Weights of a small transformer language model.
Training: a variant of Muon for these matrices, 141M tokens.
Each number is 200 + 30 x the weight over the matrix's rms, rounded and kept within 0 to 999. Layers, rows and columns count from 0.

# layer 2 attention query, 64x64, rms 0.0659, rows 0-50, columns 0-63
243,198,233,202,185,188,200,177,218,191,166,193,220,208,215,242,196,195,219,252,129,111,204,197,210,201,135,214,199,227,166,239,150,168,229,168,196,202,278,172,179,102,168,199,254,255,202,205,187,203,216,107,191,205,203,207,204,178,198,205,180,227,217,223
188,222,217,169,172,133,212,192,220,192,175,156,194,213,228,238,198,211,229,193,202,207,207,193,228,211,216,206,210,243,239,196,205,184,227,169,212,221,187,191,188,240,207,243,147,215,216,185,208,244,202,167,168,186,200,218,210,195,201,200,199,162,235,193
168,162,206,218,206,211,215,195,192,208,228,187,181,203,206,168,198,205,189,198,192,248,180,189,174,195,198,202,205,171,182,187,220,207,200,223,195,203,169,206,220,211,213,167,190,194,192,201,228,155,196,224,169,217,190,211,191,218,181,212,203,201,183,214
243,221,189,158,172,157,227,228,237,187,176,161,195,201,181,191,206,154,206,225,172,184,228,184,184,205,190,215,270,230,180,219,201,213,189,192,169,215,187,203,225,193,181,174,178,206,196,159,206,200,195,209,181,196,166,217,209,181,202,246,179,274,211,176
237,186,217,192,184,190,195,210,163,193,207,204,217,184,215,218,213,192,200,203,211,191,197,218,242,206,199,187,198,186,232,209,172,215,174,149,206,205,209,190,173,165,194,209,232,195,193,219,182,208,171,200,202,179,196,190,189,158,222,175,221,196,212,191
212,236,178,194,194,210,217,173,193,140,177,204,178,180,206,229,239,157,210,212,212,196,214,205,201,260,241,188,207,222,222,202,183,191,179,195,200,193,172,163,152,207,218,223,212,202,207,194,194,225,199,216,167,184,167,185,243,174,212,218,202,205,197,223
202,230,212,221,252,160,199,197,170,219,212,170,204,244,210,209,192,225,210,175,213,257,189,172,207,163,200,177,192,233,215,170,219,185,219,170,200,219,234,177,181,217,269,214,154,189,204,216,224,198,182,166,175,166,222,193,156,262,211,189,190,191,212,177
240,214,226,167,190,226,217,214,206,200,224,195,184,227,225,214,249,189,221,231,193,145,174,228,231,223,219,192,202,235,212,207,198,171,185,179,223,198,202,187,177,162,204,209,189,172,175,193,193,198,192,215,242,177,194,214,241,172,241,184,174,246,212,218
217,205,223,203,186,194,189,234,201,181,231,159,197,211,197,231,248,173,218,197,186,212,207,204,194,206,204,201,218,190,259,205,199,190,212,161,195,177,177,145,185,205,224,186,203,147,203,202,195,194,194,191,194,149,169,212,192,204,228,199,209,228,205,216
215,266,185,162,210,192,194,204,251,200,181,149,188,210,189,234,250,184,226,209,189,178,180,220,214,211,213,196,202,210,227,223,178,192,226,168,207,185,231,196,224,196,186,185,171,189,206,198,185,227,240,148,228,150,210,213,218,201,205,219,165,235,206,211
178,181,222,202,216,214,188,173,217,216,221,170,218,213,192,222,181,213,233,183,166,209,204,204,189,219,188,217,190,182,200,182,221,179,225,203,204,209,198,176,182,194,201,182,185,180,186,190,227,207,209,183,185,191,208,214,193,251,180,171,198,199,193,217
245,231,171,217,224,181,153,216,217,201,198,176,238,195,192,216,195,130,184,179,204,183,278,191,190,234,192,199,272,204,179,216,171,228,157,184,165,211,198,187,166,203,190,197,238,205,189,223,200,193,195,231,211,205,137,156,206,213,200,218,207,243,210,206
163,173,233,172,198,211,187,196,236,189,205,201,191,198,164,211,178,234,207,204,168,151,176,230,190,193,234,224,171,220,223,230,213,184,250,214,210,176,198,210,224,181,202,215,170,173,212,189,184,239,217,154,221,202,271,219,200,221,199,176,183,158,174,201
183,121,181,236,176,250,178,196,156,194,211,223,204,205,195,178,191,196,179,201,217,195,232,204,213,210,178,207,199,161,201,207,210,214,180,213,205,174,161,185,190,196,179,221,240,205,170,194,180,197,203,258,239,220,187,173,191,188,196,164,233,145,185,217
200,228,228,194,197,205,254,230,179,181,276,256,137,189,224,185,251,219,230,211,189,206,100,242,152,160,258,203,141,195,269,158,229,145,216,151,243,191,124,192,180,202,284,210,175,125,232,219,198,164,172,204,143,150,227,228,252,184,267,181,149,222,189,217
171,219,220,185,226,190,180,189,222,159,187,161,196,180,151,236,153,223,186,223,193,215,245,202,210,206,179,186,187,209,217,212,218,222,239,222,170,185,239,196,234,216,167,208,135,222,214,198,188,226,227,198,200,198,239,208,171,235,191,221,195,163,184,183
188,190,199,233,188,170,159,192,180,194,145,154,229,195,200,203,199,195,155,194,230,224,278,150,214,232,187,202,232,231,190,241,149,245,203,222,188,162,230,182,203,217,182,213,223,249,224,223,211,194,222,188,190,226,137,178,151,208,190,243,268,161,224,207
200,134,241,226,190,219,195,166,185,205,205,219,217,185,237,224,179,205,225,208,156,176,242,192,226,220,159,238,196,191,185,211,176,196,211,178,205,217,203,151,152,152,183,226,236,254,197,223,214,175,203,166,176,235,184,180,197,193,200,173,217,144,231,241
211,200,204,176,182,185,234,207,227,200,208,188,206,231,196,205,226,198,245,206,162,176,204,183,184,194,225,233,223,229,202,204,209,199,228,196,187,211,183,183,204,191,221,166,174,188,196,182,201,207,193,172,184,179,193,239,207,220,209,184,169,230,214,202
224,195,207,214,197,192,219,227,224,211,218,166,205,229,217,206,235,201,240,221,159,196,199,194,200,198,183,227,236,204,210,220,180,190,214,145,196,224,219,127,213,157,219,164,188,192,193,222,208,154,195,169,188,195,186,215,184,214,213,202,182,245,193,206
165,209,212,201,211,202,176,218,237,200,216,171,199,213,159,180,186,197,203,150,211,215,223,149,134,176,230,185,228,232,191,177,225,208,204,235,174,181,190,211,204,233,223,201,161,174,197,192,218,197,192,197,235,193,219,210,167,258,181,193,206,183,203,196
174,185,188,203,215,206,169,179,200,233,195,169,220,215,189,188,162,175,173,176,218,219,251,147,185,215,190,188,227,219,172,182,202,229,202,241,171,224,226,199,226,182,200,209,204,209,181,198,208,232,190,198,234,225,217,197,169,228,181,200,195,167,214,184
167,191,224,224,192,209,221,201,167,180,224,244,160,197,201,195,211,245,204,217,191,212,193,187,173,147,192,184,162,186,234,142,212,175,206,220,196,153,187,192,165,222,236,198,184,222,225,207,202,170,202,198,146,179,197,201,189,234,189,157,220,176,200,207
180,194,233,170,202,214,215,185,202,203,206,200,181,204,200,213,175,231,203,187,190,163,127,221,211,196,232,202,149,215,204,197,204,162,242,220,233,206,221,222,207,187,194,205,192,178,203,177,199,218,213,147,229,203,280,232,217,190,214,177,192,179,203,201
205,196,215,172,202,190,223,203,228,191,199,179,188,187,192,199,199,198,212,220,156,186,200,199,190,221,234,217,227,224,196,222,192,212,223,209,184,205,188,200,219,183,204,182,172,184,206,181,207,207,211,179,179,194,210,221,215,206,213,219,175,233,207,201
125,131,185,211,170,205,193,208,243,270,232,219,212,203,151,149,162,236,185,161,157,244,235,167,135,194,174,213,219,203,188,192,257,238,223,246,188,182,143,215,269,185,238,223,161,172,203,174,203,228,236,196,227,207,240,228,165,236,194,195,179,139,216,201
208,162,221,203,168,194,230,236,212,200,200,202,190,227,227,180,212,192,212,246,222,200,208,172,213,205,226,214,218,215,213,235,185,218,202,180,197,217,213,197,227,173,176,191,221,229,198,206,185,200,180,221,216,220,206,225,203,159,188,223,198,190,211,190
147,166,174,200,204,179,191,220,204,226,200,180,189,215,176,180,159,223,170,182,211,238,234,151,190,213,232,188,218,238,234,186,219,235,235,232,161,197,190,184,253,209,219,205,148,143,191,168,172,248,213,204,241,162,240,211,172,218,218,199,174,145,226,154
222,248,204,202,228,160,197,247,214,157,197,190,185,222,184,234,222,211,191,176,227,200,186,218,219,180,222,206,217,230,227,211,183,212,194,190,187,205,228,205,207,235,210,163,182,192,211,224,176,170,180,200,203,163,195,202,186,166,226,223,201,209,208,193
185,227,201,198,209,206,200,181,224,214,175,207,207,192,184,175,190,228,181,194,211,205,198,179,196,202,171,167,157,201,133,233,193,191,199,259,207,211,252,236,240,192,189,166,171,231,195,204,195,174,224,192,214,213,200,212,189,198,181,237,184,204,182,190
228,203,169,233,227,159,212,197,169,228,200,232,221,180,246,211,163,217,181,227,209,231,191,222,260,203,171,180,207,160,207,198,169,227,162,149,192,258,226,213,193,179,178,202,232,248,207,236,188,199,189,208,139,212,200,166,204,167,188,199,206,199,212,171
207,208,226,172,210,206,238,202,201,166,225,191,185,168,181,218,183,214,221,214,163,198,142,244,187,189,208,203,184,187,228,207,222,178,250,177,215,201,182,179,206,198,215,212,184,169,217,195,219,189,205,174,170,200,257,232,212,217,224,194,209,221,176,199
214,203,181,222,186,173,177,209,202,150,179,206,214,227,187,209,217,190,224,229,178,158,222,210,186,188,192,250,225,192,200,211,178,191,200,147,193,223,215,139,187,189,175,198,228,224,176,205,169,206,148,222,173,240,181,216,234,145,220,248,195,232,196,223
244,216,188,189,208,184,230,211,178,214,240,229,184,233,166,225,213,201,193,191,161,164,120,262,176,141,215,214,197,130,160,235,218,142,202,204,270,195,214,193,185,216,273,167,199,192,192,223,184,139,189,161,183,222,171,214,231,179,227,241,171,284,175,225
256,231,272,212,191,206,191,207,217,179,200,187,199,229,205,239,284,235,264,194,173,195,199,208,205,181,168,223,231,173,206,219,184,166,171,238,186,216,246,191,154,186,229,118,232,166,172,251,210,156,190,219,202,137,169,199,205,225,230,173,175,273,158,189
220,229,225,154,237,205,204,134,217,149,227,196,162,249,184,242,159,134,231,182,175,181,219,164,248,254,242,256,181,229,222,214,202,181,224,188,157,216,234,122,161,191,234,179,255,202,179,208,159,284,151,215,152,221,203,194,217,167,199,217,174,163,230,241
172,174,222,230,150,179,177,173,216,126,239,149,165,205,170,181,197,246,202,225,153,166,200,214,167,180,198,275,240,206,244,161,218,152,193,262,199,152,180,238,170,197,228,230,194,196,221,193,200,240,223,215,156,208,210,211,227,245,182,167,256,189,150,223
196,166,163,226,232,207,243,252,165,186,236,226,172,250,190,119,181,261,163,251,216,203,152,204,156,159,275,227,147,166,271,196,196,181,228,205,252,167,212,202,213,210,184,134,216,171,206,146,197,195,216,193,174,197,231,192,216,198,200,204,185,243,176,137
194,224,200,252,217,170,166,201,246,120,287,269,202,187,107,163,208,226,244,150,183,162,153,189,82,124,153,167,210,205,176,281,311,209,218,186,192,234,226,183,221,198,299,194,175,156,196,260,206,97,142,186,217,197,233,205,156,219,294,292,133,212,135,181
193,229,210,208,190,231,205,201,191,181,205,235,188,209,148,153,223,163,164,167,248,212,155,240,177,174,217,228,151,174,148,211,240,194,175,246,204,247,146,242,247,247,225,205,197,191,177,233,219,171,158,269,184,269,179,202,220,180,190,286,201,191,131,209
147,191,181,221,199,194,167,202,229,117,245,213,121,169,184,158,197,213,150,169,239,269,137,210,179,211,250,180,191,193,256,252,210,202,187,219,205,184,215,227,227,171,251,175,179,147,276,226,160,229,183,199,242,155,282,212,142,201,242,153,178,208,184,202
149,156,193,191,162,180,190,170,199,232,132,161,257,227,158,222,159,245,157,193,154,209,269,170,183,195,152,218,257,175,167,208,144,201,231,279,223,165,204,212,214,202,223,214,193,300,187,177,217,258,249,196,178,205,207,226,194,234,147,191,240,179,185,231
181,164,145,215,195,180,174,212,200,178,240,223,208,180,194,266,167,222,190,174,241,207,192,209,203,188,197,127,239,179,202,244,247,231,159,186,193,202,208,243,202,236,262,288,140,220,206,216,169,199,192,200,220,215,218,165,168,180,230,182,224,157,196,209
165,182,148,204,207,149,196,169,188,265,167,158,222,240,185,129,231,196,144,185,272,229,189,205,153,187,207,159,223,177,177,173,202,220,231,269,237,172,213,266,212,280,250,209,169,212,236,219,242,198,261,185,183,193,191,162,198,271,174,193,220,208,173,121
183,205,265,272,219,261,236,221,164,169,213,237,197,192,182,163,174,240,193,83,199,201,217,140,156,166,187,185,207,174,132,165,212,170,172,248,190,194,220,173,221,195,216,224,221,175,162,178,221,141,195,172,237,268,261,209,190,227,196,204,210,189,179,189
249,246,245,215,245,199,191,182,227,207,154,230,203,238,218,217,217,208,218,194,159,183,194,210,238,185,173,243,206,260,179,211,232,197,200,194,179,202,239,150,204,131,203,158,269,256,181,194,227,174,185,143,176,160,174,156,212,201,199,226,164,264,220,168
219,204,237,156,139,183,223,229,228,157,192,167,203,194,243,267,217,218,268,244,174,155,162,196,188,206,199,225,207,263,245,187,215,153,236,132,201,192,199,183,176,189,216,242,162,151,183,182,194,223,181,166,193,156,217,213,198,199,214,173,217,218,200,252
158,157,181,179,163,210,228,173,170,267,213,228,237,228,180,166,234,224,158,154,251,213,225,198,146,165,226,193,172,143,165,173,249,228,167,296,206,158,175,261,165,278,221,184,171,181,195,223,198,193,209,254,196,207,143,211,183,252,163,214,195,188,170,199
176,200,207,221,238,195,193,237,235,201,267,192,233,186,175,134,170,211,159,207,183,222,214,166,179,227,211,212,213,160,160,209,201,203,201,229,166,151,206,181,240,205,174,198,174,168,232,201,202,159,220,199,209,231,175,210,195,256,173,220,220,206,228,221
221,196,222,236,213,151,231,255,191,188,203,259,237,221,214,149,252,231,206,210,207,182,147,217,164,108,200,230,161,163,174,226,182,238,185,167,182,208,171,243,236,237,212,160,205,135,164,243,248,130,192,211,181,208,168,180,213,186,185,239,166,213,173,175
238,203,179,175,221,178,219,209,155,229,152,164,210,207,242,211,201,192,183,229,216,199,191,183,216,197,166,187,270,170,204,193,154,241,187,225,224,204,193,234,217,177,193,154,191,240,199,190,246,186,215,170,213,186,181,176,207,216,194,192,225,243,221,191